Weights of a small GPT-style language model, trained from scratch on English Wikipedia: 12 layers, a variant of SOAP for these matrices.
Each number is 500 + 40 x the weight over its row's rms, rounded and kept within 0 to 999. Layers, rows and columns count from 0. Numbers have three digits each. The size before them is the row's rms in percent of the matrix's.

# layer 9 attention value, 64x64, rms 0.326, rows 63, columns 0-63
102:491519479542506503547505490446501540442548475496518495530461498423469479522464483487522529496431455503547579473507467554509469520482502545516465620513492478491577487460404426504433460517461454
# layer 9 attention output (transposed), 64x64, rms 0.282, rows 63, columns 0-63
098:583447528512448478513499495469513469515467574401465443479508480541516500510485454458540513521516538570537462495430480469494540481472510427542530449501454552508429531497496543520604534521507535
# layer 9 MLP up, 192x64, rms 0.392, rows 0-105, columns 0-63
128:548508454524505469591538508539491578472468559502536466528531438482464447509502579493577498499459476466428458472541483466519517547519513525475497530524447536459563443544571518468525436477457510
117:578470581525497557532556510546526544453470541491530489486492520539548510522524482478521517579494467515542497476478419582483460489602505479518550506534503528532491545422480479467478492494444418
119:501461548509525495492472529497599559557452519493513503492409521458521470546414498544498545582502416437504520459458505427568536499531497480537491458498483487521490460489509566564517521526461494
080:508514469422577532492481500539454506508483506477519493498470520410554456495551444435462545539388511545522519506451521482465521577529483504567521437542445557440465514532482515507533504501533490
115:512504479496533502531536482481484466491436475488491402506498469515543475531564473564451562511465570490457536558453554468515496471506516478461496405454448445512517564567464522487573456476450462
086:525484536466515487580558494557513492503430462535465515497470494523391426540483495533497614527490473439525465484459485506515479535532571483506509482481493460552487537550513422497487536562459464
090:568485521474491492549520501557447510448500518412529482615474506477456547543520479472476517553545523580476524436545474506539485496471552432536499547471558502493464523555581498512456470502512513
094:567541553475465506505484507496465534453507461523524521551502446437547541488451518519480447435513470498529480501528469477599540451544491474475428493423578448506500502528448526484517501532415431
110:519540537510576533472534524475485487481502529514583566508455542464549522554540473485496512537474521509567531434574477496501450493515583467505501452498478446445512544408487497535519569463469431
102:549488515437455536561467529432445498547445508568444452469548497457447505549505542489399486497461461531466580526467509516539480486438492547528463492537480453463471546514497482535576486483522488
109:482457529534534550553461491522482497585484545455493472506479533487501416497550561475525486456508497459540585468537523490537452516509514502575472515535523411466480509528517476494539465564432599
126:525438502530598498498476491570490486506481537519534435448527500406499523523461511519562548498544440493550552456533579514515483455487465458519545572525483410468495530503456503434479519480517502
094:445510480539543560503542546448506525526564561429519486549552574597482576533483480491489410482529498477503520405505555493501517536564528525552467523480443483499490510492510497549538504497484489
086:429423562556441545500530498464456519498530472441513500547502477523480462520514476566408439524501540463409536515469442506522507502467549462463456532486526420505471580504513498534503472501462522
120:475533473527518481484493525478590477482497525489471469460605546417490487516474442520507520547452479523518597488535515582499481511439438473466507457535518476488538508493410458458551522530495440
119:496554501499467539538529554491497500515476570480476472508545478500537546522532509546369510470509501472579527495429563555537498540506516536455556539494491465566457482486508542604498460542520524
125:556513438530518585611523466452503533488471556424493493463500441491460470531480556469486460457534515551442492487452492487586451537540473513452475522545485531432500510473551513525542493503512539
094:500470520425542465520499565472508545514524510509541505496547500451470522477491466515536507493583482474513486435554503500569510587514511462461440436431496516481461501554497598386492477505469492
113:484475533511544489514611477492472488504554490480524566528468550470584473505511484458490433511509529494517468418569425481520533509471500402469591476478487514523495498512444547562488503511442498
096:509499507566509507524511521488485388446493543460496483514495505470474587513565499530449494534510467554476580474435458433595600452477516461529460544540494493481510484504474484538527467466523520
105:493522451510541570519488474518410467561508512480511520476517526481470449533434499485528559496561480512478529479441496493522560477462438431522555541508478518575474589460539430455530495475452440
095:512502506455515520568440550525546475513424548487507510478517549547511453486549517480462528462477503597452472471515522505589533482474470506586560534498496387494464494457494441481506492543555498
078:541494510545471512476470501475527512466526521538445447552408460507549523563549512522497543494541512529551514450451513535484511465506503580437431537549527490468548569493515406517458444555506545
119:549502475481518509480495454447521544489478533457508422452477570571576487516404511534514511563499491468506499438554521475548597479505518503502508443499490553484448528522494517484535478465603462
127:434535496424477517499487558500524429438540526509499483467525539414430522463452521508467479550581448508504525526497468576499450484453510446475507447467445510544458556521443499521531511557513456
084:586518458506541464556475490497393534479490447476489488415479416568481511482434537505507477553501472537450494505507530504484536484460519518459478504506498538567544485565425584506457494484527493
093:480408504534457442521515490477512533469530444499462454482555483494500514470501496485496577494488466480453449493488470545554439483461414624500467472584475516564539490493453479475559473509469492
103:469480569494525476484530492516525535533451533494517408457490418485518451532471470524379540499563482537511485472460542469507546567544536544522494609494508520470491511461547538528466461510532480
090:513520487497420516515458574529430559566393528528540478492499523541547518507563473517476502462524508499545520437513530446517492416481542511482484525523475437530412452489478463449486451500499544
101:510478437509478484540519529502532568462512519511492495526496520459476492557553563478453415517504438490434530505493519545559508486519512400513519437458391526440472542524425501503491475552458475
102:524561469426481530492478453514483493512419512510585496495503485441480519520523509480499531488594505552549535514480430470520495506507509382515552471487458483486557546471524565510520526428540433
090:570502573477422482491524479521523493518529487549497493505502491532490516478490577490511567490463505470483446516591550511439578464477629506518467538453514492445489482421465488473484513457454509
116:446584525535516503538529540583540443558469483449509499487502488468486462570398484497513492459524551515412450502547483481549491461482542506497568475538446469535481507450426516509497549497465503
090:493519503556471509476513448480506564491586505521461653453474481527543567508464525523516519508451520499493475472513543526477470494605466520494427505457438496527444470497515544491498466515555521
092:587471450447514526539476482473454426562443538496573462444524549554512441550470505448441482497501491517495546484473503534487565544480506517472445496471515447563493512488480448510493408509487444
083:503521571462462456471507493522420464517452473504512525485516515509518497537556537494465469480468510488483472547539420441516556490515561504505585500563511464550470477473546603529527392465515471
092:413481545530435502567486538524541531441450461515506511496491507500519467539505461533508535589448526438476485458526506502470485543576511525585551530412533458538487458511460499493523463453433512
095:477430466495593555504500525517480483561479563569531503464441469551514466498487451498561516480553487527546475491501533434541560529471487479524504502415503461542431542533446517530478439467476441
094:515473463500478501494415477520453486543519511516514471445555535430497493479478437529482471491417544542530501479485478552524495548567480445432484624546474585493546470506444505503507556496483485
090:456495464591506534525513480537479435472493479535537447491597575523536481462465555446554523560489532548544523491488576468470488485551481467480569470452464519492486486555418462530482510500465485
107:534550549468491476455489466517592487530538478514525475381572467494509484503468506507542452458517579486571587498497453458481502478502462427492464553523475456549477517536545505495518480558510462
097:525440479478430484524550603517431561509472446489484561525488537493441497456526464536608496521546507456511495524504500435501398550516487525485508539471522484448432472534491465512498457507504509
121:507502532538551481513496485496479468513490480467474491429524451580430461463527460525418504485536486443584564448526570523510553457468510477561436543492494461471493494413477504506567471512455538
083:624440511517485590464472509492433561546498572505490515498485452516579442493482464483516558526466550546491537506537481431507545529419488515490469503544491450514491481440540518489495472464499483
108:475492486535495497485508538549443525485488503458547552458482557418555506522421487558434488464529503519512560424535505561515472571459468470465498541560478453426479463513510572557526511533461516
107:600450485490555521503506479548526422565474503429483436453474444495462513538474487475564530641509543494492503508469479505510508513538512497515455480541487481463565518509498492528533518426448499
083:545438529496519510529502518464488495424462513469510454533444474438556523603483476484518527548500532558549424511500507532451545409494523468459552572490487538500471455478511477433524541474448467
084:511518493497485477471503519520467456483461541499488534482553563431521435526532512564561622498491460535509549479468471457491468480549485572397496494496461527524456464459538522495551531585520492
084:560474564553454486455413494556470456468469522508497494540535560463510542561498521469540513553501472526514515555505522517518478427484377541540516526469529474515512456557473564541465489445527489
115:553621477508513499475478531493446572536471526478475476463504487469461518560454555533440518507537459488540439472429527569537465540507551496435573492551450487537439460501460497522493477498484511
084:580457559513434530481451560448442485510476492410536515416451521475588446526459499519508501544493523529528505556477466540483548476505467557437476505529559541546519495480504503509498436517466466
122:428507527599529560500490512426548478542481521445498414523502483546476513577478520485468529522533420523493503461495506492548523442510526553469495436448478522448463453461445483555545521458515529
119:532529528514489477541474521431471551505477551428509456421493491544576496518497453495422468554439507400541529465501518484527503475476486515522440485530539482453501465432504520515575576545486533
101:504459437447524508504545487496526454472536562479476490441555491464461471548487444494423523495556518528586560472375534535527474473550473475462498569505521468479517487518463503440481453476464477
089:487464539429434455504494534564513526453530579509495490492518531418480536517497482530485567506518552533458454565530499487569521527452595427497443427486485498516443515496446489491514509477507559
100:539484518456518515613531547558445464450489456517525447450518521459482506573434536524549434489533476515472451446448458481482528502498522450425407455489535532516519464524503495448495495494535507
094:515441524479469527534463522452544500422423482504591505411510540538506487531629483468518510562500468540525531503485509500586516586520489449515501497469547451494520529479509515463487501507528474
095:482498527560464549538480568491539536503455548497534529494446535427519469459480524518503599554521518437532475476482525441511471420523499491471511504543445582487454569456515490550461447528530543
108:503484538483540511511602489500495437458497397502499438513528509422449479479543505427504415442493522535443475524534484480512419509522433434518522530482523494515557482494467530541492531508440474
084:456550472517485579509464465553571501469510528479561525479502502461492461511417572546568541514434474511517455478445508527453583435550521501484539517514573542526526506463501466545453508501543539
084:534527532518505521497530532587483543534482491491497500495498468562547482618498532448511441563452487515504492475505488459563509524483505533498468414510538399564439439500498519511472476567460539
099:549498430439529504543553518511510521418542476493552534474498530511511494522545493493495485454571534493518543430502500537498451402514538432458511382486542504471466497534455481539526498538516431
101:534478520457580460459517479488513471494473485552493491456560473562537486523512458568489453536561413497500536450474462494479420552497509449530556462472568553569434493484544486506523487496523429
100:454510468493560500594538546536487516461481555470519571534536453442498509436571496481509577497450463547497552465534574511522516515540489507465500433422498467497518465576567538506522487519497508
098:480489560507445578475493471558569540542476468455532559559458498490509510580504520563511518510503524451491472535484398527489486491426539544488486503464529433558427486482457430501531469520495508
083:537503531498461450473476475481521502390555547481483484514487485478529493458476523546448565519500489522538461507534465511499529461527517502382484587472509501530488433578516521542517547551479595
104:549532476539488558503530527445541446488488573484555488479499405452455512469539436542519505486527513414511514487492504470509442480480499470555507436544538436438542456460543532566505453540477456
103:483514506522533506482486549505502552519403481481481434462467489475447465480504468424526555528528509536474534515494435490526567550478511484482515577464456486473533547503430544601459429490547443
096:439492524540431555527509543466470441441493522515581525504512519491551533430471543537539558515498434406476554528416520434526509487445507497463498512532471451521530446469459460517541525497504474
121:479489469429535487486568587464410470529573445488546473467463432506549523443522486503486490523539521520500482463492479501505535574430539501489434488491528428505468485526553523477557548521478563
095:503536516518504575528474517478488597528463500538516487431531492500468515481540479579500545478530491569559498471460529574414536466491438517536512527478523476418469516530483436538546463495526422
110:514526521477542492553477532462578548471465517535451499511486580533535455492433577517544497511477509523553468446494525508460518483446458516501536471491472518502532533557496475599553432479406444
092:517557545517502519526556525429485578468472573521488515414507486467505536510505469495423584534515445501481441527514463505467497517551555458509473533482501517519427454486482512448530390492541525
102:520528479524528454528496551471501532474446448500480445481518462508458507499480445569478472600459470489472466447442554483573616554449484448508572461504488473477475481498497488449471524500545455
092:479514450416428591407490500549514545515536496547520517498529468496600490492482487475456533518441485463505520502566451503542423479424550443549497478542477493464475523484511483529455473497474505
090:507520466472487418531497543501474529534525507521481489557516598542501478570493534471511487543536474471521474434556532412518455490467450491535521490462504505472461552412551534400514527485546454
103:570486483506495504541481521496445534496484492517483488503436542543465492565495457561464494555521482513448503493495522537528476521525581561524533493520427446474400472460433504601479427512511561
102:512445528533494509473492501557524438462481592510497523412553520452616464577493462483486568441519520506473472488489515507546497516508491504456517447500487507414479479558446453508519507529430517
107:508405469446547490537492517431536535538448489513485526561550548484505525486476524515539518490467441516466490455457485542450538569479469489508475455433461522465491515546527514520570401551493421
085:507454490472540535511476477477509471595496497559426545518440531467464452554428451448536489449523433483521524471470514426475466534466437571521435564486512497518507505476452432515494515506449518
092:454496497558538440492582514491521550462478539510503522493499492502498467575441435502503486433551488572544557518556436511484450564484562484481443521489512560535528521448442511500486497574551456
121:422549556494433429532434557469485504484483476461517467523492534481541481543485477519503529441457531502570547454538466533545493527430536519519583485480450463499480473449461514526518449521577438
096:512543538514509502511507508460431539447519437433508531509486555441487498604503521518519468522425484570497503495507492440491468562464541484459522549504559540525497479482481527505473513401512391
113:480533455539567488456484469485552587464451552510542458483463488515496403530531415469472507554529525508537527486468580544511450452524476498420513509544465489531548558502475474527515509521430494
091:497487517528468395450536474515502593518466486444520420522510483463488529596541538527482475540498456499543431480512483419490519523483497522489516496462550501516426481474523512418528496413502468
111:479438492482491479479496516432490559553512474531490539474460524567534493450470545586493475498486464503465484424480636531495457465470478485492608501454514481428470528501549457484509472500497492
087:588521527451490528458470519519559514415443505487561462468470544435571533571525502529429512507491514432489488539520516539451461510482470522470496531486481515482468510528479511491519533621508571
097:521585526516544527530516549517536494551482469526564500524474528465456437623561449467457533475507519511540511467416484465532454499455450469522498506554471540519505443440457493558509501522449509
086:533504543514489482529479541531453503525482505563466531502524530443473531487582548440545538465431522474454492574477534496512436588503442541457430493514530425499462507518484552576507506514534560
082:519497506533490535459490533459470531598519478578581484441485474464539510527524480551566501482512409542509526523490512494536516429525501534508459471512469449493591483469516561540532499579457451
095:514470495443499515489513531523531499500497575490497521488543604497442484542417509512458499464579474455478571468476515441484533528487512461471468408407537423530512518551492459508510474437510500
093:545541559484447479543488428471517503518403548481565514473564516458467489508558511519505509518533535571541469505478559489433521514468486533535506435454419538540493504581528530532540471514548537
091:553519514477498508527416530543501537506503565470572478489541496525476506447444454526426610469483563479497520558503485563496483494460522546492520572431490539513569502452522495518535460498445544
081:586516465464447492464499489461467496575522552468554447535416505529518452494481508469583453466502500529552470512496503525461515523512534542442477561550522469530452499459467573500467535534467410
105:456470518528515475501498538452522552492462527501546465522496536462515443457534463446472514568506493438543492429415420499487503460470478487466494479505472477503636576527513507540463435500491549
112:472541488513519503516484554536531490542466596396500477519484485475515530492540433576430489521530531500472500447514528492568476426474497495498548469521576467483482475478454498586508525518597493
091:506456488509475426484436532545464520489489513497509489499466504495555451585455505520471596463534528536578517496530507473544432520456534523496502511492460493543390507481460505489516505397450442
105:586500503537462504560528533534493466568509566480446506549485565439454485506476489441534455524552552453507500447496438452519416489491428492552466520540511516537512477516572489494550477532441493
074:503479517443486555550457512463524470563454518511453470498501500439461407479494569474584487544476498527501495532499520472501489469509504530436501595457499522477500413497434541544515522490462401
105:495481496527501541542605518520486540466497510511520485469497573566468444515496540493448429484515541495482500451485529496504508463524519501488530484441561439622422500515415494554490482563470523
100:500408505519474546523481505498485373441480418500564486506549524417520506547484498546509503429485530524507487515468526503458469526576456458541589494565439513552490482496504493507513506477502499
110:498399569514449496492472512556547532548513525564516429509503480473479524537509547486514544499497420484465494472423545512487467566489500533463539460487518506508466447543527484555534483457382528
123:473525512479488493499536565590520460569459597490481456462503466452507554531474445543458510466589455487488520537487547509511472533494475528434623502531476477463525516565465499485491495466481505
093:453509547420525472537410539537509536469432469469497527485491591527559514491532516532497473470501493503404481498480524470440491526442448472529483528489462503442488561485454573500501421474544468
091:544515519500534555568546558502523501398392492522490469497529529515540479538462576492513541548518538544492536489474528537497528590500497507478517452453514524437422516522428469494507436480502491
078:534526530458512434489441480528506501573461529435546453470468538440451572527498467460510513497544488492510563458549534463481546509512554508520479503440601528493470511501425537553516512532468419
# layer 9 MLP down (transposed), 192x64, rms 0.334, rows 0-105, columns 0-63
189:527544466553542453549493422554484495446481502497492530515486464474489545504491580508525529490428485505453500516565467410539467491474507557411475515561485469566545539511472513519529498431478422
117:462537496498526510504507527456462544451560541503552475506472458532539531454555461528471519508503520530559507427514485585442446469551477513520536525537521462514514539497556458477391476522455398
126:490457448473543510500495459535454563538533502501498421481502561494523525441491463481537489541482552483451501555516445437506461471538493470537438497531554538477555431420532419464585498487472473
098:503502516466586437503467521506465526592521540544481526574479588505516531476464518545500490487493526494505550494502468501544592454541534513461477417452514527476544470540519408514559461505488456
134:542503457489481527509502523571485504529467520548525555446489480504465476565562504522580496387501498516429461565586485511504542451506529462481475479590500492524524447509499476448523578475491467
081:494559466473481613468500467511526533557530513478488520495536489505562540548512529495513417496490578567517514503492519542465517478497455552495569434469468525511562488408490565502529430483495549
101:518539609489492501525547523487481517543510536508524485551449578458458549561485496533466485526529517556515461531555538532566577457515428525571427471503482441484493503525475539548473526451471484
111:493499429500481549512529551431519477597514515479447509447523503565455488562552523477547518498502543454503529486508454527441477557450524502414544516569435560501514564475485480507526527481560533
098:404511528504513496607510515459467494551437524529505497523539496492553562555479532501488508457555594551531554476471445520459501492487451487466525445527518447524463468500505490467521585501423491
114:534445465576451492545442532501509539508507541462453563571619480536437503510487525515475503479437529544474529526516477485557542474514500530458492557447531472449500550488566507450535455467494462
087:504467473517481481530467504505529567525509504494496466532529426508504485497556496495528539463556485438572468485516487481516523608563483481565440532495426552448475474446501498439589551460480563
125:475468503497503519521476512402526475489486513504432513572485537453504489469449511418509541478465385529430545539528520498544501557532460521506505469516502525516527512552503479383551475523524563
096:445535530456495518556542475462447486505462510466446510551535508493455471533516529554547445499490509564473530475500491501494500462427476486542457459466509506568466489394454411524610511465484499
080:404511512414488522486546490534489416523505488536465483496437568474517490472515554520476524429486590550478572481502501526451443448452500528520454474493515515557498495560518527522424529538462502
119:546514572439483497535475533539464505438482484471546509471470498521507541545500520540464522516523490487541492519476542514494550573488572464607495510450520484478416437535544535486378488476522530
105:506485403511474486514455495490413502541463445492507511490495532493482523496509551483464518541538551523574533555503512444506515570434561515502533543512489534571517488512551495465386477549578511
144:475512533590520572511542490432487486504577486537499565477479488500536471500493474505384539501536528502559563455473511532459489445480506402551516538443547516458501482511447494530477485512560521
085:521509452531457520418476484443449481490511557512503443514547494544522554502501555487468540464498585557499420527513467467430515438437499408522548509506500513521495532487562445452555510540479513
127:457507500560577543492567434501427509453482540572544438520545505461548501586469492449546495493505450489502478546534414499494509488503501527491478462518457576502440494542500553430536514486487474
091:492481481519481579438557421488552571544478556500551479470551538451487537503515456460497490464479439504524515517455503538542481477547474464548551527463454508578471462587468540552550475482514467
117:359533511505587494553568453475416483504500516545565501485460521513469461452536548501493493493561470480519548526481520520431506466462473514513493471500456534553480527518526460535514430484472550
086:453489478476523541488504420461434499457459488520487476537548578485532504504485476532461516468567442515541523565502496511465522498471525449556500435507542570451493466542507554408437493530428451
081:514500478444503522538475513573534494544541542507482441570516462443516508529545490493508477548472401473521490529428563536507486521560572508440452466485490589503483570557476490552533454474501487
113:470520515499526487456431436416477489510527519560461452542535447496505532501431491503479530571545485452522549465453536476531529555445436529462565422462530494530479578481518489482523458506557468
135:438495421500532459519506492454526542478527540489585477507527499551474530483481533551450543537467534516491479413531548462498444508499486543477549492563588440413479486413530517477517501486532533
082:474462561498515545519463451435488503512482465569466503575524521465502488461540425446480486547522436499451456532540520481558478499531511518469539480400437468472461435452484459532460475463430487
068:416501525399562542482445558483435512536537518508436524528529524447501533548537528470519423506486545502498558486569445557524522511519454537538521450485525460511517535461483446492495476458494434
081:542522436472519534543494533519541516472596518528496458433493499478459459447474497547510494424444440561511422516531523499511467526458525511518468448517445483462421464438476535447518434515463540
083:444498453445513476478509546487482519500517502423482501439519454449447553437475529479539524595472473429558449474470499513465523578505515508438543471436522529448544541472492460419504456504498484
101:443504465534485493543504499499489514533529536503458524447503557523455564521518587526473471474525516495463492453468608520588485455457460500533471542529556576417477503493497475440565527518548467
100:517494560518543507446439482535536547439518505547557460475474583464486493546489485554496479496482469509471426552410530532560500561524508493455509503493598499475431498516495533465465447548469550
089:500476478541549493548558529482478505538553512497529525514490526518504506448507452470447509539540464576540543461486539494575559531515475527454603525444526546511506596538503509545569477509568554
107:464543481481516469524465505562439564551496464457525512429500572477480501568476563548441549466519448517465516545516567481467426516451491536491577490496515482536493473520507465492393470511485458
093:595507514507520460508549593445456479485485485496552461477522476561486450492447491475475493524520417458496490507508538546462483584513555410535569481493453480482499465546474466549535460478464546
088:416503487510410537513538457494508533498476443502410496444515497548494523485542509555507556520496439530479487489465584422496443441449461458521482468452474543545477469500527578504455526499482540
074:514513557488559487478517505493477454436516479440476485465513453529525529500464468527495532525496582465517507534461490537474451520450477478526520452433506532533455542521430442472535585461621435
089:506484548523552431489523527490486442505547472490468424539491501551416532484509536461581524568529470579475526495580556439523486499465517505500445446589434536491485475533504496517501476531533478
094:501529603495479504508537600420490500467550506554482518441510526540484568474483534518502570472496519476422443466535511493506482490516570482506499482577483560515554493530493488518475570536553557
075:485470458490497484488524537496543464542488537492432537425517548493486492541547555555525596495489456546452560503572401496506533483527490533516446469543491546490492491609494454515539498491520442
080:498508503523469536544454506441462507490452568474478485510426454467445586517504489495499538572484528559472508554510450518514477485473434483487442473538494494547455562399451516562511453473435525
080:519523578448440445533544444441560498509461501491599487413509496479474486508466459543528424506471486517521520476461494467446509471462473485465459594494477465456435489504521487480532442562506479
106:482517516495500458512531528428499520544563516482548500581471526481506567588538442454529489581480481554476443454487488521404445486494502468574520532488548519536553460524543489450448478525487488
132:526536571526527430497506525508449490476497487573426517499537509514467508531470444502429491475512388425547558506545554487514516445460516562485425481502465481488543558491500518559550480530486530
071:425515556461547508533540497470490493488586493524439472491527558457474506500489542547434459530478483435484468530544477526544465429600437481541449491435462503517475476541447478524536512457528465
122:529537512528549587527506457395489533435483478533460475525474484549472442477541424457548456506558516476495498498482471435472508512450495458527445534458474582491484514553464431471496510457543528
107:511490503445500468528479514480489455533540542595469495523501504489486481500525542476463539502497476540448434499586511522478533551483464482533454454556513548460542468517416535639454499516478444
085:524513486407508430487565458518549453507535450507460555511566440511457470425469493582418491483429521470431483527477491516509486492564482464529441501476492528478505480468474520545533424516507508
076:442511494493481536477536458511458536490532492447485458504486492477509483462450465432491366491511586473464549562530505479519541529492444478625484523472472501471492556506463465487476438475535479
078:524544446520486503558527509531501501490485507510431466524510560491443486428409497563460499581492505467473549475452472472502522537541595514571451611494512478522501458507548481515516549464494486
124:511517528483476502492532483478558490562474542547486483449544489497546540439489432422602472432501498515408507549527417539551494480498483529493446558543524469507507447479470484476466566471536482
085:437502499429546484483501414480514451507461471547549456546582490532396504504480449525474478489467441538440496444437462463451446475493559465548499506529485505465477487453454438515513512507509535
127:543502527539503492535415486424542446489596489481527421497432483551505553564541572462502462527501542520491536523477507409528436483543466445465495517485479519477481486491527500561522498559506467
121:462433535424469506465508528496531533507493485509458509516526569447543531483480567511492497488459475451453457543499478546397512552515472471538468467445519542543508585496560559508455484571466556
098:503474479482497485543492558568427428443542577501493506550499524474440488524537541465463470436474544447487500503512528554478527524485488474466493481550450493597525496562543484438418473459450491
070:542533441523528479440557493532534458583525440483644440465557490505465497494488518522536508440477501506570485533517494461484501493489510511429527524518538507529515537498466536488543446531574451
098:531576516574526415462454485521501480453461486483499487508440488487522538432523533558471475527486498501500498462509530480570496479508486512604514549461587466528441427515548532471525490427487549
082:493533441468512444552496491516480494529425555483543467448556496504566491458464501535484470454502567539503496489478534536487523424454457575479487445599451533490461486544502546453475500570440501
089:481429583457477413526513561537497498500486518501445525465465500480562576513524480510551478415506547549549480451540496520524518534473521503533516477502477480570524481529502517545465588431467435
087:561484531430458508587452593471500535571482545503458498486430475481457505500487471500511476549497447482484501498548473501478468525489459543497457499456488515523445452467522486523623488424479449
075:512571486537495481602563553482516490491410552575498498521489542468523507534433468474444478577555532473489529496467473576474544531455483527542521514542511428487480509480522511556477502486456556
082:476552502548562490473469402512465430540518459432471472477526576440494471477497516478490505486510474500499474461511527524515465517444444513505525460558470583543444409494469449470508538489419481
098:530445486422486526483460484493473501547465459511519509551538495494487488495474554456539534542559552562451523449474547451485486525489486587485432467449543473530438567466499517543455597463473535
089:547546542536494516471507441544551477583450500481543490436494470459558527456529532533431522473495570419458494517482487516557451518497518556572523525506538484502493440528521585516515572471468517
094:607467482511436499480535511473553438545475482479532446518516484540520496502538489553474467544499500484501459566441472473498520469502461476458528584544499496477448460470427479470588513453559574
085:498512558461526480541502526477447533525482479385484512538466497458500480515491485502532498532459405516509532490512469474453526518504537448498572494531518566502563488537431565561556487477387520
076:499424492504483584486490524479473468567527545515515509526517467413438409507469474529518436447457526479504511446490505487517491506540454448542514417468446551451448488469432530501549493517539455
091:549471452533488499457511487581538552549502497494432542476545479551523513456546537523490563509460532514488478490464519533516503483543527536602534571491487471445510449494581497564479531513479397
103:509490379585451493470471531485454474463531440467407468517513478517432557469527464465472515498517551481581533493470525507530498539543519452434545469465481536459449467525527494457473527477480484
111:533560506523514526484526520475526516559451493493446452450433467509460563452559510531560500490490548468422411509501504482502476485503483582474533445468474484436424498470463474500511561408503491
119:491510544410434487575491552485459524501500469505568525525490564539492517503564550517542477554465509515467438545528493525507508624500461540491505501497516429568501440510498536497454540443491469
078:407512482534488503537527459458469526565433428489497507454528478468521495511482471459450492455513543530552519529538452554462549544449522441537551464530509502504523414525540539466504537413436483
150:523436506493525563471546412469497496534463597459565540496405500464503545447516475442519451467485519509529477510440495532523504445504544497536549530603491472531539568509503512494526542510510522
095:451469510460486529476519539496458476461515458468503499506482449517541497464548588523491443419518513410489468440470539513497432539567508474491455562477492477556482450532560540449407520466512475
087:468549435522458555469510543436565459526541460504569515484480521496477463468456545529549438603466541486428485552498503491446454509544523537543505510571523493491498530497524492490553481563463561
062:469500529535513494581577513454478464511448517492462450493460495496444557538533539518545452514496540477513510452441500506565482553565442515551520535469462538565546454529487462558549582471527452
093:538481488530513455520443511492603504497417506530474475497521615497539499434510522558513479518481516497501513570561474470522446495454540566489512484497493514527571388503507506472439520537501463
100:522515494532596517523458532504477486563472500476452532503534503540523507453513574497454513547489518552522506471450491526475453499509505500425591550446483552540576479565586538585511490520532501
100:451550478492449448527569488538432548554554506448554463505468532546491503436479514429588507469502504516542606517561530516478471439518488516545468488479512527531497499489536463427501511508563509
109:501539499483517500443522539453429473504556492475551503495464483514504490517502515484575543483518459581508504527525509513433461442523503578554462412508429567512478425504596515514457479553478526
078:550487440548460525574448547431498489532422535528422577477492509474475542552496532504495514511485508461501471444536562469463477503551469559516521586535486456504529545545546535526469526476465450
082:445517518568534428468512533473565468480500516459455467530510461435488516562460513433468539479484442460506478474521527421506530478459502480419494516473468485455461520434431487507473481409458442
105:454514562518508552575490529509572532496499529460467415488480591502481537510442519503486525461559490487496519533508460504439490473430518547508443492473568443431462520435459499527529485577536493
073:405470494547543427532519500463480442523479505504516476492451506533529466521497484496490538528559423470509468566508461539515443536431486499517488497493377497536501488455516450479487478566473598
122:548473528505455490523478538499551553497549531488500501509478492546406470548542433501553528454466510506495453490573524520475583437541499507467378486499541481449513485455522496433466535470442513
078:521479468511519489458503542538496452503508537522567509483561496518531463469572496493502488508586529586537553484571499536494437514491491493539471620550439470526508460558534503504516498556485412
092:559487495515495583521436555447519430522494465514464460486595454469438568487470463533485453530488504547515563496508511486545469531454501455478507564491535508395449507548536466493508550507463508
074:423473524509508460533516482516493563592481588505437584568532434558514512583529548512489468546472501538536570511510473445506438474528517506505499439453513495527494510484524506513555469453521513
113:556614541495493540460469487471554519522469517491455508502507454491573424493525545534524523537448505471487527494476467513523510471466452522458410551498531561499498526458468478547571469394480490
086:542570513575475545516485531452514455500529534443512479488580429548502475509498493465548479507519547489523466492512515488562521589468550468456513570534528490525488532558471551508571526418514567
076:468450448490493537497483528541507515454447507476420512428513549508489562549531523565438441549488592477515571505501456518508542539480500585516486532417504475519523529495540522484479531438531445
089:450519477533550541498471505514478591514483518560479486531450521476536517548498431535549412449498481517509492492470522518486503495456493456462451505503505552498511594533494547420604544476556558
081:440445429460540537498521464490441421470542498494508494463440527533485454461502500455495521520478454529524579554528527578425473463529450529481504563530534487438487434474557493489442455515521518
081:490552520558474591548543539427507493540492463560447493480510600480533496537539523497503464527557551496460541504508497500531572480510500519538584430564515496509489488574494522514423534498506470
072:437453550518495479500540512529515540423511472460390571526504451513471520553485534506450496503516548466493482458524528467603530525532410428502458500449535474494564508488485493483531452462524478
103:466509490543469474513542556462537471542457452512448439443459509473518494453497486475470471525414565448507477471472518550547433539467586455503517470565472438536434482506466545495544471456543473
098:499483559528521474433476566529470501466503508489480437547529484429502528521480472485500483598514445556600507460486509496555559506504511553513530469474597464570467494473538505546478561513445493
089:465543527493572475537484434405523500536520510517434450493536550484522483424492504487487476464479550505500474503410437441515450511533511457495480481539460486417547500510511476573531533593492500
114:576469450446479473540538458515560498474498501547488527394535431471492551489531542503484427521497549454453554482553446493487524547475522547459473534507497426467527552479506543479498555479427512
083:457529568504529506522528564482454601476506477482443488448508512494487546581474498531431491521502567408486538537519502538577536537494446526542482424494502508500541418477507479511504492428497496
091:498484492501493465533409564489483537401412515501417493487569541527585497491502541479533506484516489433459550488496520488500471536437480512452538427514482511456469457492545523503406497501485491
089:465532478506556404552533507462402601450473511537477533459437488527506562474447563524466471460495432478499549481509516518452520526521453481484525510457498477489539561482506469466522537437497541
138:423476564503481596427463581511541542527516407530455488535487508512542497498473546474491547484554514500481512478470516558436469520472528489464494459441506536471463518532523541505451495542409535
144:496522507470465489528575472509519473488460604587517494499470506437503519469560436575516460468513471535524497447471536500563522460570477538418492503527456528489456504572515536542468508552517554
085:453436539493450499493510505579557513469495452514436504491471554504523535460508579554524596444563495477477567501506457467561461509473528583473558488502515467536462480531480519476442531517517445
116:488543507442435534489503453521567484535461428546472504516501548498471510453459534534489442542548529462457481483513455518529435540524495496590479460446554503488542527381470524497487495550458449
069:501465468622522530475548493486526476498576485524499543507522508533461538487438495510436474560521520477446438497576421475539528508498499543565521475508569542501523514511569487446501553487521429